From a checkpoint of a small transformer trained on Wikipedia.
Architecture: LayerNorm before each block, rotary positions, biases, untied embeddings, attention and MLP in parallel.
Training: 950M tokens, 14496 steps.
Each number is 500 + 50 x the weight over its row's rms, rounded and kept within 0 to 999. Layers, rows and columns count from 0. Numbers have three digits each. The size before them is the row's rms in percent of the matrix's.

# layer 2 MLP down (transposed), 2560x640, rms 0.00855, rows 1561-1586, columns 256-383
035:542481583492528556389452378461593603483504426498453461509523544491471437488541510517470507520491451447489516499452469403403496588490378486558536412581514499453611450429614439551572509457472372398478553424455481584490433392440540386596527497510609449472495547418477478556473471518372525492504555503518456553541533527543554445409464571518427497541596564592428484442504543560504447454492
034:345616428431543476465530460515436495505582518487460495368462529560505373452434485571444567432503477459556508509564424416586453550529566492370520502515471453530510534459446515503474516487508640459495511532557353431566542613445518500440450463517499443509449435547513562453459526524515436577406526494461520487472488486375477601561500473536535522512358461505558473459499471538534495423495
034:439521507549498554551511573574529546484565530454540563568512614523548456571551514559537506512546447435459513533502448449514494468483452504526442512593532456505476511497546495535523494513592479487548396490450497435436480429550518538460438483587442507540493539486508475328524567532411565566494446437486483414568471440529487523494431444557452433498356423477423527496548634502566581541467
037:585499590544518455515433535576554537555537443537546522435559464419472554432428439476540513426487495435498484565443578489492463571446435462562438507489535506475536484462529536450484558478367496510551540476498534472423540498440493412531484528468531466649529494450522542507478478455465445481548478507447543518606583555531452577460463558502524547514532475565418477513480509444403543461528
033:537492494585498441428461439576536511456533480497371393479491417523447515631530521439485525577564591438470520545507457431539446524498440491531506517436514471479585480489516531499503479453471610468548565441404563572468505511528472489410394469515562544544511524491530562534470623555496493488512567509542433515489532446529502489427430512566482482465552491493442483561487508462477562528545
036:505554558408547491338509569453524532507519524484550436464475477462463593477471512492523616500469514519527472473422489365518621408502495508498466465611499482578511468519515533442583450610528485458440505485563460499479548426576458505505519536474415525511520528491506522504527505478561455546445493467542512435543535521471511432430437581405530481470646469480508426459469471502504550537548
348:439546544503498514569494449481452428522497619465586558513533461514528533388471542485542488487526510561611440420552579563473372429453574471467482483516496476564448613479518461515498518496420497477520558444450538474527496508522497472494377539499461508542447454440466472504436456531527476490539470462485550525498462482557399543466486464526578471540711495467544464479570531440429505468490
033:559507526498435449509444429480515537466497576370502541508470488481510485504506546435522570554517538486439481494476489518518505500397555534460490523518542459520431455396448526567466540478487515513603529461541453516474502503515496530481467597503473449482497516475498479460444509489457474554504459534557537523556426545555513535455505540494494487541650490490511561498565531543432454517444
034:483526366546474434488598455422463485574462436478451440515462488507381512468522534558506498448453536500540475429400520581474436593460537533484493504529459601574551535553584466414514507544550505477434471479397533436515474554437480402496496446503502479431512467450403532574465500522551537535456504498486545550541541485434511462635504489500567492492446579532486447516526482426519501539480
032:468432498574520372520513500541611469511447420406508520434509497473434540465536613613528524477493530471539428475391484477567572475514467549436552530500400511527519453513467471500498575558434548509582418525409532572441521442634504611437515424528514551508541458690498488472514479537473474498498442495551488473571529587453459551445508482534584464521646495506525418485449428450397404545479
033:573434505517489465513494516462576473507536554504444456598450527531582438592460544399582483455482469467450596540508449535497597564493534486451493428475542449495495392525514440552559584496536439468419494536488436514511514511576537435428461415516440532484524501490617459542498476561499501596563421481472432504502514472546521534577559492506461507515464449462443528460493458487594535510528
034:455462530492488503418549535614450511562475490516560538515474611421519493459503436598404537592510566566562475463625437545558448561461487505437489556541548460495496499497407580460542505468511470469504472530451480501509507547484569540475494453493504490552495494463540527493498601528548503546498430487498539405447441481561504526554568497519487481541335533466497400511504519594511544446488
034:433524454467521512519500561416483487473472478503483561449569453527547581486597519570556447531495569522509527510529597566476526341466453486519608404455538567526465586522486455481457492476512548438477412547560487431513509556519536586465538521505498469439456479471482501454538615533624536498488432497464510581429443460511547423459498531438451580493451470495554596536496444494504488499634
035:391516479589472533493503482544497440514570504542513438372480496649436494525480506493543432442502575503437466530634420522495504413406467416505487504426553511484482507453520505442535481527498421495412437449539444519547514544406559579485541512396520476509452442431471500552485537565521504481591530506424543530583519535482551556501500470596416457544419516521531555549440535465530528471602
035:576444519537472412435544509619515551492528461484553506489489507543463520416485459469494531508528500538473508547542452467550460565433442414528450464592528454510487499470526482488495542534551527530484463420514550506501457474529428418448413508423523649508497491504546473481584533473464529516560457384435432379493519475508517649549510441493529487516582468491538408545495508453439486622404
032:501507379443484492577511457511486508525497521553463521477455540515400527544512515449489478473597509477526448446448470487463491490483531545477442449494480515435526559457536534516553451520491589495557499592494486464475474535540446439464472442474511475613466432480456473548510437487458547567501574539436528563525493438445474547623479505496500453521552459604544532531446545521406470508480
034:539552506610509529451457484466463512455536546442415402511454551468503470554496574461576537469453474475448443560513401402545417490515545534527451475517448392375518520486514479500515576557583510439571492444471564537459544452602568421426510464456577552517543476473590534495632532573484547587460553473436466539391409427512539509520548541434545559531540478518557593469532554375519504548525
039:441570426568480554602520531447517535479549549497429455560547566555468472606641512481517463540496375442436406505553516491503570468507529422552474498485480541455450480532464511524531529542539509504537464530484579511595485432459525575513597409489542479467550464414506495495486570431501534483505502467495498593461465458511456436610478393470446509550422558528476584533436465436500594490528
032:526512392516467476441489464471473468468465479441448478574483535462501511490545482517475503506552522542449533475457537587488521427534547480452504557628439458417482478475563511518551527585469550491473398552399529423414499488447405518601531575536396551652502467463536570553466582568437475583515429549509547448524499516563453506449502495490473445478442461480522551540452536558551460530505
032:487524553468517565494621497538512527562574472448512565523526492408530399497518512525552499500474444548534496452507560483537527532528521547488504489489513487463545503417494453614454508526550504509427561495499505517583531487577573552521516440458573530467501454376535542466426506518554440520480498470448526530540451381477538457442531484466518479465348557481513516447532537469509539488483
032:425595552506570591524508576490588585451467452491517418535539476481592462442467494540459461468632485551521493378460487456470574513463512499480482440469421473475537373410549516519477458492490538512479498585505535518509522565451574517486575556548516489604539455466523454513544482554433428547401479490567420483497479520573503527486516512502530526420348497512506602521518511587518514531510
033:547466527516521528449519505566451514507513510466516546530514456383525533594475494512461427623543517543518506570557482483536602572455424526501498417545500411484509523539525482531499548477444445487615550558461448534462514421483503560484540432461494471581582455518542469504492502561525469501482496529596436513485413525496331422389546439488490537632450453584482465480489473533439376490526
034:480506521520483475469655587531560604524545443524487543498495565436532492547477472523452568507480486633528500513463495447601548489469506517421517497628431480524521528350571405504512509502495487532531448496463465519511492389527539437474464433509440452515531530449479487454516514459496564523486510459475550424542335469420445500521536467491534515560472496470471453378494475501537520561470
034:459455439501480599449539505503426544548534363516546541427427501504511393507508432557534412555486501490469432506459510483532385394483480455543556497488492562463421568551531425630519528535443446456521483450539522498534483462467525443464497489494500548574517419448505450490479423500467427537512517565478517464506524409488563438445484483518498539452354550509540443557469548439557507527469
033:538553471534478477466488514557506450467543415563546467440477398453385481480470430557517541515550455486563484483472575544576527538526483473522461496501544457499526507499538482512439495542476511485563495591383538535494518453456433517565482429524493561657617517414536525538505548508557598576507434570524561530488561502496444419563515481457571445452427528398526473453553510486538545425524
032:462428537571544509558548463457471498532503448511541503498514442469490375550549527531407502480464434466484488526401516539530491491606408555399470554522489475481532518431499436579508584530513509567539516482561577506419516449597457334515593552488536480490525561508502639431420478536435503497482511571495496495506491505482527495511472427423514582488457525545527576542551600552511481570555
# layer 2 MLP up, 2560x640, rms 0.0119, rows 1562-1586, columns 256-383
039:523456498493457502522521487460530440531438545511527479569540424458550557539468522538562546507533478445503571557580531527492466506576464475549496438456529424445605542444475525538529489571505438501364492605391511497426439532554586476561475474508480571503583506440526379474555520513511494417450499498565511476490559557477430425533497436497500427530536584598498493578474469566464505457388
040:555470438504521517488509508446664516490480523411502534506534473508513549447416501482495499445447541492480503505596532582519531535480545383524548401485542522544539579503478516532527525525556406471409632590559490523508594468494441511470457505495516488528487559491479572489489458513494427478543575471414452541561445518482562507511519495498447539572442491479580531440470533466531506419413
040:430521466518493440465525464481343491433473409499469525562572564524475429494612521477566508555425493498496512518471517512535550474548442530570569502531506570551463432518450570457495522540532508490570588574525506463672531581501576520481560464538548571453517460485549477524548549525615504455569497453541523440507377476541612528425533571476487429460449497463496545498497504439525500473481
037:537498446469420537502493581548582425449440486483481547495551565512450538464443479530499508619452563556490455366499480495519550552503581438515549565543542497462479552519499458524551551468464524431478478583473564445481491566476521451479532448612415485508613377540478530493478465501550484456482412541466494488523465435446476473510544451432444551484481537494592537496543525477551526553442
037:438520529396460481478524431457459512476423445446451470458445454509534511523499435483531471434483570512416509602504547542423518566468495474509457519452463608491512455515519551555449540505470533481468573581517495499500383522477468428364548472465524462438438539624419523520525476403516447498532496541547537613520463462504461529515566533556431569451534507497487501513445528503502516459589
332:556547516448511583478474482470512483500378461447438487432394423502456489514477483555492438403377501487465489519479516420569561585474455502571587456491469424435435480571474510525506495525567490560510528522490503557439483528574414431513571502442451471443598577469535396520511474467415504546470424501416490464525471548550521555524493540454482517441478449605430550543508516576479416533520
037:428490510567565501533529431430454504519480475407545468551496513535574462529462495560550455573471448428492475513537534532473471405613506475494608492459483509494570547421477460512495476503551375453529491543539538499473498471481539415504450466477510492548388575544527487491443459554540550508484591474504433536566442510530506471480493445522394541497467498363449477609471579413510518454477
044:565466488504484498495567519495523559432535525578405589486543535518482491548522436466488519455542427529532577571587568478478530491498568466456424508512579422547531458454440579503452528479545562502430430535458492546579450515474487557514538511449501454422443457461566587485603489482496409429504562518474409394458485509521485632519481429535495499484560466454392516396477540527495512436486
037:431452489554593556528459543517519563568559455500474540508463495510451501516538548446455541596508481482551442565543557519568472452496576467517434517393450465495579575386512505560509454467461536535454601512524513489556540506492551458568519466438530486536457544502460481454502522495616471520505534430497411541535512497511587479498520424554517526468402536496508559419475519407553481459469
037:509482549499599521472461473418476557484488578440489507467470467520453514483405473519501447449506516536404421408567492486494524503481502494462410559555504563454427529520467508508448482535524498480438408434560584467396484426530430467615486497432437404475447507529449611530508478500418459472551523532503496546434513553463473488461493484477438566425472525501483527479502570531502516474390
038:502562510481489535503459533536569425451463473461520462526616362473515540487518442477438472470522452562533420438509593510540530589490425509519491422393532439534517514527474488496571412508458553494523465501521488523507510571534512493496460568490535494501550543550506475419523408512457555480574509511521435504549533518450440460481412420523506500562499606536529466589464515508481518564422
038:539537468494551451427522409566422465557488556462483423503496443478543418540453471515489533507542499526561485512448440479497401476544472544481522426440401435496452488376493390507491523466450420552517526483610490465460479477490522492475412486496494555438557513415556447511504492565472557506451454533522572484456548527402506498527538490513497444456648487482432534632509501539445597481570
038:513509504442477523487491496457568485518461471573467569501506540462515467468472528473549514543477496372482527508471519457458395576514502488496501371478494392560532513418466448491489580462422386510499557492543543586473481439548483483468390618516555461588540474584545549414546561525371530437468435515509581530487432516447431491539494407488579513487566486567500498450449543523400458491491
038:483465500547475492524545393441444487531481359539455573480494460426529500541560576461522519456444475501520461494421537548451546516660535477537514475440552405521484461377462526472563466488574542430506520594504506532482564579504487574402669583509465497482443501460572493566441514499558385488473476488557491532520597548562535421540484505483391570523422506448578478440374475492529537465488
036:449516507522587460502520555523436385561562449508520497539426493518512525572473499506369452507545404525530512599591574532516552534531580489476509500539521582483501464571501467473492584508606382581464489467528478518474538557512525500496470499415582400561503566444476587544533518496646495516520471600497531445516471580585494516500531463519536521504645533481408436396468516552524499426503
038:532473477486602474459546447514510478567493513428504556599504439461506518525426474538511536523557550556509532547448531514454445529570567488480542428444519496468592553467489415540539407487488464557553379571526520478480534470486462489518514429497394454529519518466472543449471457586536539486488517458468403593517494432409516504526514349490475395424555499518400542479488489544506490550423
050:532500495471588508467568513539622587485503525528572515414518479496476492433554553463415468496539406547512520505446384440523521613424515545456487477557473412548407454511506392465504581476508355485523420518565476583474525500522409457425401487546562462488535510587580554469460476527484498582483501591423558430489502541473485515503588450474458534530588505555544493430494576576498534570575
037:505452519576517503484507447434360499473428410447448401520493441503566480565544475477622515434447522505521521554493515490495553524459491434628473391462557519488501540519471425394502460441495429539509559505622495469420569543437482447465495481580548448592434522436461466452522401479531493512559534565458431565552465545529475548506498518529396525521632509511535538505457456544464507388545
039:579495505484485465537491513471536510403492570461536477521519469558525518479488495490540505433460446623529434591567467430464525508482413523467442495466430500471381473534480526518518506400479552480541585480502495481445461495486475474417465555532507555491555529584326514512508465489500528518470517490430436527496475521497427553526568521502597462497595477519502493677526387558524575564499
036:486490499517471436491472528415492571577454530464601504468451470515505565436560636522455547432464457502403573516456453395481463529384478509519520483524499510503542525588511483504512550491488500479517549475448448565500468508446512541521538590522530436404549514552548519524405484498470501530502450460484517485475489567623543554483621495543482544603578478570556555401495476555468506457577
038:402554500476601506458475546474653410475490565468462521449538391497490477469528552496416568541470467497455487493332471472459499527493514494631516389472465538489391437503488433533514463586489528492539458472519536487335511566539417450559383428501566520429505476528486504460482386528358550536620406468518486502524562529344501468494538463504542542497481574447495462484462638426518485530483
040:492539498543614500487546405535522503478423490478480407472494488504596420483516557426447480463501468568550461676500574548440425577566550457498471459416528496529384509483509376533569585465517483476509617531473462519477532690476438506495512525468517536460516591589528541505519493544427488533483463527487418594563554573464523431508538491523435570496527499502449519456470518485504553532499
037:561464516404480503493513489577558504468515591496532505594535491506536487456445478447498494436499459466556549524479545422528443529458523541489481485467451441545469490500479567490499444469528518453472603487451532532454480466451391558521445530521458547563535545483425533506466478514568521456398416447480500446527528568517533504604500437436478492539479526568521541496510423628544504546557
037:495476494542614483452487514510486501466408458468573452475512481534537487522597433485474494534480522481491531420329496467607569514507513547571470508533571497528427451450462490437573569426475614513436395449622546536552484592512437508556522525510560447536517499482459488513563423370518450505522531536466544455544459493584528516496549495494496482513518515503463588457414516506504457506499
036:548441587479601445491474514420528496447376403471528495549455503536505498509482548473452468537493479555579483505711511526332437502543453478537524434500404596461423415462495513525463478477504374478515525501419526505548534528421499523490478387520508557495404484449460524536617471440488493542482543409505414463498509519462482572459461472519478463441528509454416491515539353495471472401449